config.toml
num_attention_heads = 8
num_key_value_heads = 8
intermediate_size = 512
qk_norm = true
attn_scale = 0.177
optimizer = "muon_variant"
warmup_steps = 0
schedule = "wsd"
batch_tokens = 16384
max_seq_len = 256
max_steps = 9705
dataset = "wikipedia_en"
Each number is 500 + 40 x the weight over its row's rms, rounded and kept within 0 to 999. Layers, rows and columns count from 0. Numbers have three digits each. The size before them is the row's rms in percent of the matrix's.

# up: layer 10 MLP up, 512x128, rms 0.165, rows 308-487, columns 32-63
# down: layer 10 MLP down (transposed), 512x128, rms 0.173, rows 308-487, columns 32-63
up308 092:570477488573477486566533484509480529478471589441418516501514458429532486446498436452543528521526
down308 087:437508469505530509429508431525495512465467520535549497447512501599482501489437501535489496510524
up309 108:502521509442500494528429463507475510522509443477518522513560535479505543528506546457470507463445
down309 101:517482454492526507487492492474459576491478534563550440416496493503516410513486489481502439544572
up310 099:454485513450510518522493478425516580483490505497575476573459457529526522477487450527454539473498
down310 095:395450526460508514577461456490483483540529469554565500544521427581493422534511463517494512481535
up311 094:465474551539441489510522548439412494447616545484517568515497440452485422577472455458472465434495
down311 087:503466474531506431493472491539506493513464515570446403455469526534462439520511483432595527556563
up312 100:518497431489531542499496548543568486469482534509498550559483459509455405415486471562463522468484
down312 095:502538542474489538448444534557514415532514513496455474462562526424481495527438460517517487512548
up313 098:453475421561453455512498511534533447525460551547498506520499492513539477492452538462457493521504
down313 105:520501489534526468459507521438484502470477517528512455498514519457559530474512585518495528529493
up314 093:519483547528489477520454472544420485578404464485546509438523456527498517503537529533553466468445
down314 095:513468489506461489473470469508533498516494555510478511464516458460477493463477563513601468498575
up315 099:519499477489476494479527561520487512489561533538509482505567529512470452487497460494461509513538
down315 097:514467479492443526469470496470526436547578516476434468474533493507533559511464386510525526482482
up316 103:547495500514561431450525499563546428543482578551543453556578461474537506567424528620525567465499
down316 098:568494460501526389493514482547428512515548461531515492516517524533541438511555494610491503508527
up317 099:504502559462468477548505452501460484455600542520460509474447507541541426487549517507606433522524
down317 099:534415521561527566486407517480502555528475568504517526552549499472482508430525573477516530421490
up318 102:529532488470492517500536520520541444534501467470551487520483527497483501473435488489553491525418
down318 102:439503494438512528542429503483482440544515480502522530502561546518547548571510483476518414475482
up319 101:421546515573502495497481495512451505458499495429479377549465547558550534583457519496551477429450
down319 093:489510538504451478505482458485525461520505428485491453486553498432521517514505501499458476522500
up320 104:479613496533538542467510512513456410457507513520514510477421467420407431519501558501481499505483
down320 099:459530435529413546540518471536501468465507453503538505567461533479479484557462541526489486400561
up321 099:448469541524450482516530541480489487503549503439439572542487534482563475513432495503515465417410
down321 102:506421540492446502498458469475471506512464505469444519513470540545418460520478571554498506472506
up322 102:509500437577441525558486424554561496484541537371502466434517510502544443456497511567558466490497
down322 094:427465495482470561454410530442521510540436472541502516496452517446528508478510490506581557511499
up323 102:489524477578506444501510543512484421552512501433486500491486552516534499466513553393454522541462
down323 097:506471466428500521502548487478485505499519479450425525502458496504507536487478549526505478494483
up324 093:497552524490561559463442467578455425469525520468486567497621490485512473450413532521525526476535
down324 091:525447466522544538483485494464557511503425520522528483466486498493578504543473467528473493452442
up325 105:455507441566495432439560512539488455515514534486486515550495498487518423599464467498588473515482
down325 100:487575592496442522538448461507521518569457495531508531427512549512519526466475469544470490446540
up326 091:538450447460518583512615524513494418493524538430469476553515537495489535457517541514502502448536
down326 098:508504480456578490437579568513481447483528555483437504500514467514548461539572497495474463480487
up327 098:508506547514550521487414497477471551538574466482481521577490494494515552517549530502497490480541
down327 095:524444480554447475508549482514527476454408532500479455491504516448537462449451493485495451501476
up328 093:459477559504520549483482523481485521524497559527428589559516445561383493568528507514545457496522
down328 090:523491407468462394456499497606574554592511460492500440469487501466528522416516519510554515493505
up329 102:478551485514542486510477469494457513528477582489512494528490500545530495468559523513505489551532
down329 091:519454478474570538517530496488481591525515462481556502460452485534512481598545502566450553472487
up330 101:509490495494464508451430504433473517533513539473507572470536440526500563529396480522457488521540
down330 088:449539457463463507503451579544433515534476518451528468546481582428544491501488580485493568500469
up331 105:496516546561521427505448510615422494506584479481533424491503485526549510475491463463532497527474
down331 112:498449416459533490473421513505472513528543453501516503527512474472475546532540434444508511541458
up332 095:483539492542433459530476516543510581515521527506513545466571484506549559495539523442518465537549
down332 096:477502460508545515531489524563524470516499498451449484560454529477496479463546488566518580491454
up333 098:490537471518495505466508518517470580560454565445486542494549490510526431467467497600447502588450
down333 091:500431556492644519545537484545431538485535467534474420430473513457509499507552494522426494488488
up334 091:442533435503525484510479534485507506565547548533448506528527528500462427602481466491518545475446
down334 091:480515555476494476561507586523546521507524490501508486403466445527404431483515507497517415463531
up335 094:529497555593525466488481559494461536485534467475482563485537455455524453479548437476528557506534
down335 092:494550538460524527424480525443531467485485470486506555511487510506532497512551474484488520466535
up336 093:513609444506557508583583536491474503554501529483473527482463490459419481498510445446500498467503
down336 087:467471544507563489468463522506534461482496469506548507501580517490489482492527451541612519529508
up337 095:464514518505478512491503519537428527561529510443482496614539546570550439466494544472607440516486
down337 098:483504503500449533441585509480456467439529505531566446498473487435460540513442516526438547553549
up338 101:474431543573464559452501433485541535590462504545495490473469508433528500536466495436495501524465
down338 097:557537508529467471531516519552494534431555513447532567476482477544483449535487495507530490574518
up339 098:467496558476535543494397419537495452510534474488482532539500536560577490456519443488513496472527
down339 098:471525472484512466546524516518512424468567554524538511517518467481519482433484506503469535426464
up340 105:443515463481492424546493476550490436508466520491446507525521466541480493516526562518512503492477
down340 109:504461498471472558545513472492480526530475514527518556507486472534496482501427565461504482473469
up341 107:510570441537544526470449501511462525457482403525484505474487551504464519513512475473621504497435
down341 109:544495479498516496417468531543533478518507487549429519537453463512516519489541437519515549570446
up342 102:537556460612535492492436553567512537516454563494511442490519501520499504540575439486492601517490
down342 110:487425594467409469574512519488492510480506503441468553498472485478597520510482536432485502488506
up343 105:449492513501498509514462584510393449541493524575565468484570486489427463482497463492540534487433
down343 091:514510465451463467428501548456454469528486408513553507502563448535562528495526469536529515450540
up344 095:478510521526438504509531502452497419449502531422478476535523507525539474533510472495479531485544
down344 105:488550506538544544598519507481425471478421523551498460466525503483541495541458466446496543437562
up345 099:443480543492515500461493488490301512473545516538458506493420475531502527560506494482542499527428
down345 094:524482526580501523506500522529519567538533484502517506482491601619559473492500491535519521511483
up346 110:511538527461494545474525489509457595491438504513456456530512568498523483436512417505436486521482
down346 110:560492488515464498479556495499516489488601486463533505441514538595527470518496398496518552499465
up347 099:473511502536497416479537495486497527534485474544522462549508455573581447490512420541462501456478
down347 103:514496541563497435567607477572496535486457509483566467466513502528424512545535504430449459461473
up348 088:568528566455454475385520515478480540494521526557466558492582470486428459540494497483507547532454
down348 092:465527486512526516504543459518475586501442475508516386460447553444482550499496571533504478503489
up349 095:543499536469486560494422456463462511481543562527439481534543446514510467494460499509507517621445
down349 101:417502549495487457494456495459527376487519540512518480476504507525483530465578495501481529584438
up350 090:528459420556493536521470485500509516501438514475486509510481426397550558466437465507437489521485
down350 100:473504546566491503484513505509473499511499487523554517477457506452483483496537569510432468530488
up351 096:517470492528486487485464484448468532568478523507515551540472528472530552506520527574468594465522
down351 101:517479450417476485485569530495534439480470510473534565521512472488499532495493546537513536445518
up352 102:458430493443551495486449498447561513530498479486474522505458464514482488516478460490451508508517
down352 097:519593495500493483479487508508437433510474505496482472555507435503543461543515553544487566562477
up353 102:520501480563530505542512563483433529494514528464521516501481499408512508471503526522527511468545
down353 104:501495513492487496416542485491562487562466460529501414527513490557521418545487495497468456449492
up354 100:514457476573506541557547528536480466491490447417481567527502485426495514452537548500511536459529
down354 100:499480476510477503577449512485470533474468513553479468494525431550501468529532520577414544464583
up355 101:491516518515569560532446538499462460526461447508477436461529484492503551544493525433478503524526
down355 110:544505472512573453491583504418474562532495586462541518510495530504457476469447620528497490460514
up356 099:522463483507433530403502490556546481452522445536492512511499503470579454460494475454482498462516
down356 105:454526470455566477479505515516480537480489494533507468552527459468556507452548520522511465477483
up357 098:616517508448527477442500462528476421542498523499517476494465491485487453504521465462549504549487
down357 105:507528491503489508553431518507493480514477524478467469466466506547412541483529413515502413472486
up358 105:537471437485536529520490463495402451519517431517545475508489528572422556476518504501426577502472
down358 100:441534539506516570534541602427483499544506505492508509487481539499499496476524557489467557456482
up359 099:534477475521470490504511512506472509453536489501449517510434441515563393482621465456526517421545
down359 096:468429501490465477553468489462513482547462470548452476447467550558505525577469527536498485533479
up360 090:425535497520478454491458542452449486568469510498413427552532537495489550455516486483473473511496
down360 097:485511408529429523525388490519514422484473478536469478568568544509522386582535468422538490478489
up361 106:502531520458506433505507467494497453561445489524510468472487466466496524528525469516456558563500
down361 090:535534532469493569475462446527474522491486533484517539516450567491567530487532562486511460521446
up362 097:483557444551555550469465474527501462539437505378571531511533451554453518478520531525471501531508
down362 099:549464464518451509468565539509490560470454523551471541513454597540459456545517450490464414444478
up363 102:453439482472465485548552426508468504523505541562495508582561414471426484455565493483529473523563
down363 099:509500482474541504497567566499457498464513521509530485469515521530522479515458583520446485481453
up364 090:533485549497478531534382520500395407491511447495514468538530479500460490448541534446513476473507
down364 099:480463451442457429516514496471532438517438529564510490506485530487536457539528513449498395502480
up365 100:454458438499457459497531496551542464526565472504484508473563515475495473523497429585449497502516
down365 099:532481524474546479502522513460539507515502517485512492558468486509472564481511569498473556423503
up366 092:455534502535489495406528528448529474532536506537439530512540519471508456505423532515532489552472
down366 090:530461442465452490560555411505523580538492563529383479553483440572523535467546486461478453561523
up367 102:449465529562452531487482444548505488461503521473430480456517463470548491460586495575523550473576
down367 093:486505469448412493559531513556480493489460555482511483446472557543414456450508521528471457464458
up368 093:530494453500507494465532509464495480530426469436534525463495523501515439460546508539493483423462
down368 095:505515541542490565425501473473485487537469561470499529444477550543490512529527577542541456438533
up369 104:428510497512545498473492456559544553537542489484505458536520471484500506492491547454494561512470
down369 094:565468527502595494490490556434501443489382553483563570602504550503441502500518485477434478437513
up370 102:514527549510520584438481511574468451543541550493474490450515501484461495469452549459548564478537
down370 096:495492550505603527467581550378469494485424483515560515526507480489526488494549562471432498461524
up371 103:462458505492458543477545543563531442576492521478510546497480497471542467505529518565570482425447
down371 097:538493543566468473439410526477522496563518528491507464490479559527497484416498522555493517521517
up372 098:475573512525473469534433483597479542533460473473433423456517457538502498418571556505555492601479
down372 097:451521521456435560510493504514447443443498576498424530511502419470506537560499564470557454539543
up373 108:503545455510501477502458459535507553560493584412508560464471458468566419482492543587482565481508
down373 110:560555499493523500504506524457496555480478500523463508475495542514500448446493456426463433516541
up374 102:514480483575488495491589501475456519454550503456474459469545578572471499517502460518530472410535
down374 102:483551417467507479571566510452469515548510438495494547486429518526426501466490529532537517468506
up375 108:431511529511517470476543513524479475505543459493501467501514512438513517566429525522457504517537
down375 106:539446435481450470493496511537505497480510482482515577523514458508520484516551527430598502550523
up376 095:523519517471428498469509458545454477480504530470529494469516456554513507493485515564499538456510
down376 096:528535514595507553476528537465482554503488557463439488543532458408530477513450502573527444432558
up377 092:530524464577488551508554477463471554562469540572469503439454457476451533569446496529464520458466
down377 098:493459496524453566513516453496577505441533459474464495534499536509556452510531539532518486502498
up378 096:477576509457429533455448504462449483519526599474500518530482466573532493502449562497474460425535
down378 097:558455568550503436559545493483555443467551480504452497537474525485508559566479554429492534482532
up379 105:403577482498437443483525547484515523482512514457482533551529466417536574461517464460561509593456
down379 101:446471538466454470590472517545483492533579460511489500461464495489493487555453533551477510467543
up380 099:443466572506449498508492556430522475486508565446441532529481456476482528432475498522525564473489
down380 095:471477475497502480429451528436443552464525471530459494565475460432556491447503495535492518525513
up381 097:534473495459537484424460546451518562515574469524534499527483487517472501404443440550458491573491
down381 091:455536504549494528608541473505482462435443509502433425507504519513521494547624483530521473457529
up382 103:466513392535477470507512487552539474562443478538461489568442491467485512513470517489473547461392
down382 099:518470528429483476513525565472481538505433447525508487534507602437505489526494526506449455550490
up383 106:532517553489485535446512493513488562529416525481553543514527507490527476476488511497478460549495
down383 100:490473456441467530429538482477539566533457558438523402419478480515546489531487498482481485507507
up384 101:478513517538447492472400583532490461536557555473557465501439459536484490504491456510487554470520
down384 106:535457564512480495563490477460536517467462529588555468512556564530416531436453544444456484542453
up385 094:448516443484468538524543468532496454460571469519562506535553491460485571545471495442518513444451
down385 096:499504486470535480509466475506424546526469445588532484511527513574460476422531490578463514512447
up386 107:504472493479522476534532553547529504551520546493420426450519450543459471523503494560486574471524
down386 124:482518487514536541467514497512486486521535521464469508531484485512490534477449596543507518515518
up387 102:553469501436434576480536485454489527445460545502464472447516563429481509424502522491511543501507
down387 104:486475511475506506549480488474498485475449630471491484459509542424535524545524470463463569527488
up388 106:550460420528513542475503495633504499478523535489496503456497506423580510515557476499450446507405
down388 108:508465521505470511537525552519567492458452538497519521410485567447487504501461480525456445475490
up389 092:480514517526426544584560489523427529504482528543473556539536522511554477551466447512520456604500
down389 097:500485451555518485439466502488475462488512510519524551409500570510503485469524518569478496523452
up390 102:429503487487505484477474544510504526467514503488525449506523531458572498485501469447557545542433
down390 114:449501521485504489520467461514553450541424453475497519529526524475524488450446476557512527568536
up391 103:464513488466496447499488529497483545550550476532485478493528431503492498464452533513554459486437
down391 100:524429501529495512405530510495472500480443496490509484534469582521574469537562467488466497471533
up392 105:506450603477490520477522481583459466534546438463539449529465514468493511460422499503512515463494
down392 112:523536535526451546486547521548500514452538475399474533539428477451491456494515449479548496505488
up393 106:513492483466477608490511499542529490514464551488503527526550524579534495467507492493611588453414
down393 108:500469518505468552455496497461555503479550477474535567584543555603513505481542491531531492531537
up394 101:491520493504529475474450482423469566491516490509521472455540440564501492450579528483518419512516
down394 098:557498527479546519446517467486575525530527438509467454550531447467427480460533480437446551435548
up395 104:518503564492473505531603473512464512531478486573501546490448473431533481490523470531518546472493
down395 107:459455490471444583521532486508520532473520497506479528468454560544519556521461577534509518555471
up396 108:569471525478513525485515472539516468508477506426505465426497501510531513541516541534590482564509
down396 106:488485508506499515563494485570467523587488509482510512497478486506500542539466513517427544481515
up397 095:442493539506492595512514499523565496458529494497504547497488499483555480566536498546487571491504
down397 096:472481453448532547522441543511528511572492523548461568494462473525515467473521521505501437510506
up398 104:480451542540448525597537512507446529518441526500576492576472463456515530460514479504515492473445
down398 098:483491454438610528430489522441498435453541462504497464522512518495474502489522549467532502541436
up399 098:553480513443513480512456455497491448493535507432478511442497495534537500538498451452552487518476
down399 099:477493473470509499428504466457477448520477562584432554543495605429478500486504459474530478463503
up400 107:439470491520483510540509410489539546544506518489485513530525479507499498525510529502530449478541
down400 095:499509462463573464516474507481478474468482591466457397581507501480490431527553491511506488577552
up401 111:460592475481387463517489540503520457580573510501441467461525446473504558524467483551501498527536
down401 109:491550463505426508457517532528516510535485518635499466434567455439503572510566463556494535537457
up402 102:491545475516514453431415479544531482418507523558544536519489487514472520507479463577482538452448
down402 101:537488506523388517525504550531497520487589560519436468495494452478499499490440493497533496477480
up403 101:507572475445528451529503535492406541541453488517519455495528445515458501487482545481469527502451
down403 096:454462443473508482454526488487499482533491535554508462441463518517427497528564539517507498522526
up404 104:535518454463516491532470490522548474509533505488496455482502497434485518425480514474508458521525
down404 096:481527601563527551480496478513517522490530491506509474450523481503516496519479583517430432472490
up405 102:444559472468556480433439523550500419520477444493466547476475512488470488536466486591483556473496
down405 114:485429492553501522557518522493502500489444484504480442443524466580452471471526517562491509557531
up406 103:447575556557485458465427506534513505499538497509481481532546534522448455496492491465479497444476
down406 095:549489425512542518540535429530489494497461460568526415473544428518501531551468456517463457409493
up407 104:475459543524544467504494441524525525497576548476501488444503524556546484390499550449477504492503
down407 093:485543501569530517415483554499496455523505493479539507408445480467480513510472544499554522540514
up408 105:576546546539517485486561475536499532563524463535529445523521552506479501503514495453541456422476
down408 101:416547539438474464521527517493505432454499496480500382499499497547463498520499472503472480589551
up409 098:442497567511470510478483511506462440461446550439464551506472493521526496512599470491511462456448
down409 106:474549535472531491405519517481488492471476470485474529541437477510523493535554428554479467438587
up410 099:495430480559528494498575441467511511526542543539477550534530499438497487527429494480483531476413
down410 090:584532501524474481501449538544536538489454482448542539544512469528528537514496460445456512445500
up411 089:540469534439505511450591484447538501464541457471545520555541464497481480456507461446507478488471
down411 093:582517521502581490522543515495478443475499496432522472472460524443491517498529519547449476499564
up412 097:561547433524529523524517528481439472548534462490436464531480492525559485547482481435506454468393
down412 094:502503500481510493474477460543514502469525535504476463464521535470565507554502430516498587502500
up413 103:504470436473420601427518460466526479531534526511500535489450498519479488451589463483481538513472
down413 106:414445442493506486533530499522566540486462473468501464443519581515435510517528424445557560471457
up414 100:472572516542495493470394527460503488522427513415561479521424528492447584486523520465477502499515
down414 098:517487441473499466485545548549574516522496420481488434449495484574467448532538464497534491513459
up415 100:510491478478491538548506419543509486562529524522480526543463522477528481488456414508507512431520
down415 104:493492545564478459531588533460513468557398460524441572515543449528541501455531498484472547512520
up416 085:628544582510476513455445547502472527563534508512483562557490502462496501491475458462520577539590
down416 103:505441519491540440525509451407470516535502500494526480549511608451551518494434479514536529561496
up417 098:490488527499463570440505462492493505547427505496545486505484502507485525515472452451489531435533
down417 096:574489414563567555544520489519485543457443542444540479538518496488498526410517529527484488507510
up418 105:474497526523460438546480399480496521525478559502503569536508498497494476435487458382481522484473
down418 106:448508510465475541491516522478534468523515460527564514512440477545482477537509532468576483476447
up419 094:511550516636458510515526449544483556490532449490439437461441511521548444480519424452498535447420
down419 090:532451497459507523514530450506502537483492548486535512448482580505436459525555522593508450505546
up420 093:480492528490549452542507546533550498543497450469474497541514436408558514547447480461517592453504
down420 107:519454482555468491483530507522561516428553487471520539512485515463510472561521544433504523602537
up421 096:513448449469534491462464513519541422502555548503512402584507411479522521425519395553492512497435
down421 104:437473473478587497457494522482528498481511501492514505515443543471552539555622448460424516467501
up422 094:436484545499508462589470515530446480498494589529486508521407472469539462526521478513460499509511
down422 104:540482568466552456484575462575488464571466565502524515527459426471467438489498560501482409509603
up423 096:539468403482479444484409460547483509537484524482472539502490504524547510495484563470460478518508
down423 097:464561551468457492490446492476441508578589483473530554568485536494571525566592530459489461458524
up424 098:501480510505444514562472532515521522446450478426528449593467530422510517478432576432443521454524
down424 094:524562489520561418542571569542489484508541516490479483475537525521515470476517510573479502519486
up425 102:519485517570479566507456518582513504462475578490483433480533470488451492512580438505512496514490
down425 101:492444487492484438590524550513532474492560557495532500551513523442529438431465510495531588485603
up426 098:478522478439462497546496525551480505526518561535569535491485439518450484537497523485501491481483
down426 094:514473572535410501492539434507522510507585508602544445523606478498404524535446453491458510436527
up427 100:577598489457517469513519469502486525484452542500537514498383536556514490491505481540553497475514
down427 099:500472501462532516541518484440497504533499459552485475498503530529464431513578511524493597472459
up428 105:470520458543407581524533526457511472495529480458559555535549505526501517463523465555511503509462
down428 103:485540496455492523496525503535507483497616432496549465456505493495520482523572490504461515564398
up429 097:509569479559482524526522472554491466537478574502437551494537463409435482545492539473507560477404
down429 089:457437457500490495486464509482482560476494450539511538465510459550545507487529523521401403532578
up430 104:471530527586470491459456531507470492538515510575447441538451555485447509490510461489479482447469
down430 118:512529495465487505537594521498544563526465565468502465532459433479525512402483482544529533532440
up431 095:458485464482560468456445519599426468485503482454468450463495415511459527498462522494535502551497
down431 099:543475439536528529431487529505488507442458551463471539502468475509505513540463468516427517472553
up432 084:491525503509425529455529454495468427492479546495505487550504493484584592503453511487532444436536
down432 092:453527474551523470470522473463544464437537509480542544447427520481402550522473466488552481507483
up433 096:493494536492459518515503490454471472530434454492595544548466572472412473534573501525565488490484
down433 104:480465478489566508500573568490444478467505509475515461509496494418493488506451448464475572542541
up434 099:515483451491474509510561510480435465512541473470499459560478488502430501524588515415512545518475
down434 098:506514460507546520516548514443531501524499513507506517492544529458563471531524608481505497424503
up435 101:500492475499533467462499511467516481509548471548523519516504466499503510505452453461588478491510
down435 102:535478542448496492535508566491489473520479459589453495528557480472452474472556498532508508541516
up436 098:486533503515504453464500484479446500553524573433492443547538512506468485431459471489547474544518
down436 089:538506481489480526417482529535546465443468541486495505528482554580457507445548537470505486538503
up437 098:522472498417437518543526571477529510490533443528535535515431440491540459464482500471501506560515
down437 091:497482450469494482493520438459516504479498505508525445486524538515521571548500499495459557458411
up438 098:531538479543459527517494479507448569546522559568544562514506485534512523541438536486582489420494
down438 105:491454589519466587460545481442521506465498509459457472535478492512498495522436620454490549527506
up439 097:544542435536479551443530495468610458455517505430487525571467479519445485554427475523501572395551
down439 082:548503515467553529492393537530491457497489537474457537491515561483526462562608497507501533520528
up440 092:450505481542512439499468518508460430543484546495531396436482496570485446485482523528555595590487
down440 086:473488540416502530497517445516484484474402452510486482424519519519493515574460516552510517516503
up441 100:494513519521495538562365438522529579466517511450505511505482506511574510490492450502474525536539
down441 103:490491540504489543479436458434485517550550450522480506510497465553483524470491475466447513470489
up442 090:510449413557437581420529518530500429528576479484451554511511494550487471485522494568478485478507
down442 091:512500529506493456515529533455537471481497511528536466424510491495442528511513601541485499540404
up443 101:470497450508517497444549513484534462503552522479528487538476478425538552450546435535438502514449
down443 099:524457547499547473475493510494524539485455486551402516579477524454481504494453607510470472445478
up444 104:433489564502472528457442489491515465500531500537515568468537492459428527549437517467450533450477
down444 099:476477453519545501520526451462488560475590515522438562443541440520573450395547548494603461474478
up445 102:413425501469459470501567538490446579580560469437512485540529500533480470477454499526455471496453
down445 104:533525534463489491505503530460505425529574484530499468490478466503524601453431479477484542540445
up446 103:478534507486513504530496575531531437539525535506455545451498514496529449544529474449504496464530
down446 100:518568511547506490556457572408524565463505490466525469479514504502571527481520420546452519454530
up447 094:534542391476517475478542477582492488513578492470490551515467569543523510493485450585524461495464
down447 095:505492486480597487485491533403444509504521441469488503503503474563580483492471567525479484536506
up448 102:449515488478476477438513502496500512508508485476490448516523530464594573469511491507488532445459
down448 108:508499501505561479404455535536530573519457481526559430517502546500485561447478489496498486533441
up449 101:526505506533482465435466435472502471546415553484524516480486526503564499527476487503546461497466
down449 096:565488419448504519432530492467471564473482517528513566524511538439498516560529502473445563478559
up450 112:507478504493481451547526470475498469504460496511516528488478448485513524508506468454474502521478
down450 109:574455516466394494485492492514551534462450549483546525453510512455566545551543441504488530455534
up451 096:514526420520441546525531446558482431514551525504493499469480493502494464452492559498462512446484
down451 098:484492504485589510494527582431550548419407556477544473486439460542530542513473475456462523549551
up452 098:515539455481466499503415527547544467489544491490549490469547487537644531462532470494513546544482
down452 096:526434573560526453491553527482429552511485494455460450523533510476462490521478485438483521507482
up453 103:501510528562511601467583501511517490508484471444475443514511537431540444504464456477466509538469
down453 111:527505546462521535515564456458479513532531477502494570498462480579474433502567487471514461515509
up454 099:445559521489560492495479541439465552494510523515479431406451519515479500429515511481471520468499
down454 091:538478505517431505543495440539571438537478448540578499447531556505503448471516530491478449544492
up455 103:496543504522458492467491504508503518493532510414476560516429499479492516461471515462435542478531
down455 108:445466454525488485461548508499566525485516510438554451561482460491509442508465502545472472474515
up456 109:503430509456555475500500566503507496519463529547483486416490475513482447509508370489476490496441
down456 101:536475492474455475504564474537442492532539526556481537573525540486455508496534383497512534485489
up457 099:506501570499502519513534528524529486406488527440479582472546571448534475483519438500522539443449
down457 102:559527538488472469523501528458580511491538502489508521485478508511493472504449458486456508456521
up458 105:533471574453467499542490605463479579541489443483513518528469498471558572511496444508525513504513
down458 110:529482524494506489510505486483577467516451451440513513393494469490576545480463537478445461526490
up459 110:570513416419419489491461510539456508538512438560491544485575420484594497493582442469509525534527
down459 114:516501512452557488519502498525528489557542537499481543494574414505534481559494412516470493533562
up460 109:506512520443545599536451422506448493506563490451454562490524519501539507485558551487524436489471
down460 109:513458510467526415515510496523482492466539431519516512519480475454467511447446497502515481486519
up461 106:518447506501510500484402478564528561502472551605526517567525517467460443419507500550504545463507
down461 100:522584528467490471508524536480567465560461461517531492550486466511589524464507454523494523450566
up462 095:449543531458445479501478525461507460491480572406493501532509452468510439538594538528549487423469
down462 101:523469468474557373523449559493424474486512542559573541480514441449523587527495461536467445481441
up463 099:551520525491413586456519532471568503578491509422467492486497450540488526519493520489502497520551
down463 102:483470497442481452462529532483495487468530575435456497456499463555515459567477482425431518483503
up464 102:522552491507589519421531533504436558509495491448449533482516476533473500422457446526495494479512
down464 104:486500491470427506452417534464545399510549480581398527549460445430488438576505489534531510507497
up465 104:520537510514489527515463511560472493495596525448491614566521502541568508536582532447476565445514
down465 102:526518555461568475443417450574427474475492465436551537503488542563494516495487459477488516560507
up466 105:509543551476556506575450443544463491518452501451541456489531464497525492451493466557500586406494
down466 101:531480500483523525437507481445531500493434448528495475505517556583494504483604458497502444500553
up467 099:502520537501543426558521408526494568473512454436443534517576513475535460536493490452475465514494
down467 094:505540551441523504449511526535553479489499544557454551553444483430514531530432454550478483509505
up468 097:487464486459464464446470514564452514542490530465429563554543518478489519546449496496529465553506
down468 096:534448436490539448514486565495510505589396468531515483447458461537471517483540560457511534518481
up469 091:523476565501498513522503500501518485529515607501490483511478479525519437554531508477520533439534
down469 094:459501486498561455505463530523471517462532484456449495488464539541452510574545528527518501451507
up470 101:504477517513531577469510514489518504531478471431477586502525453428497472453517481503488487526494
down470 100:436520505429417510427502525480527434515501516554481501533509485576545500537574519463455489503440
up471 099:476400525548467501563468475472480431489525472542513449520531451512481540486444484542593516465508
down471 105:500530429571525504473520436477480531521466513456494522518445492498546396481516531498465503516452
up472 097:480489379484428562522550496530497482508516539453499507481408513495542498450587481492552455532503
down472 101:428524554559553542471526493490453480495403408480531437492596532462529505518492560517520520472481
up473 115:517531463575438548425508499568449521543474494523480485514428462531498571486532427446471494424533
down473 127:445537515564451527459500463491484454513482427505448505570507523475487545538507475520492495490495
up474 090:487566461463510453450495566510513451536543526431526493512466511481465533529544503447488425479475
down474 095:510468583543579559509511497509496501499496502498487460465538510492502467483608501504538474482452
up475 102:459501517544491484500448545512519449581484508551449516524496432548524530501459476525528464505505
down475 096:532539477441476593507465542488538548556439432538475468427459506512514495538483487479490558508441
up476 102:494555507487481526481579469526520446509470438505512473518528488503512496497510493452497457567513
down476 103:487539488506490443481519465530473517472499443532501499516544442562561434475533470417451480481513
up477 105:514450457529490544506461438549497456552512498536412498503468441397525559502547469536509487517499
down477 102:502540534554471435545554468525549522513460554574516467528535520541391496520512610556527455500534
up478 099:527479525454526490487506508524519435498455470486460498514507476482456467521576509447532482426476
down478 092:509514557484474480531479461460509514590539499452502465553578480453529489428455485505492459524501
up479 104:431568486509513528592495536469438527500483500491485501537468518525477477443479485490462534488585
down479 103:503535468518562489414493546513528446524538544413504538495475486463507507512445502504535489485524
up480 093:514533522430505465509490519452430530481590504544515520478517491545426547524481524514473470518504
down480 093:514538456511415536523507492517456511533433493440541507558466499479481532539498430539560534515520
up481 100:424489510526543473428445555504512470547549504530488453538468505449498505514470464495477436474508
down481 102:495418449481526475490502477465576490554468553569411471483509521525580501472528499425468518465544
up482 104:504535436515496523515461468487508522430514507524504524459480508486552434482491426530495496453581
down482 106:475528476464506460437477498555490523434482514433421459506478484453523523613506524512470518468470
up483 101:539533547510464517458441395506537590512484537464456555567490491447528507517522533492496482496558
down483 106:481539561588458523523525470577450505525491564513529512486518476448535490504502534485502512489565
up484 094:554478590538514550451446539509529483504538497470453489519524517424525507476434473496570461501376
down484 096:553497476463519532483513488499509498473491511503478525562432494525541547399526487540480520550563
up485 105:453499518526453481438530495564493530528505429524510517488430584482497455460479417471517567469548
down485 107:504505529447473506480461514490503487467499525513560612507534526472536544501486476541447486483495
up486 107:459447503518441451547497468612454477570436542505476506483478464481511427551532519512484461459512
down486 126:499429521501473510526510527387449516514481495518488505494485459463460515572450473493589494504499
up487 099:495581407562546457497495454509498572487510524483533570516521537516489509530476476456505540459475
down487 093:489512473482500471460539510472502541499527544473550464349498491512502432487502550523467489515504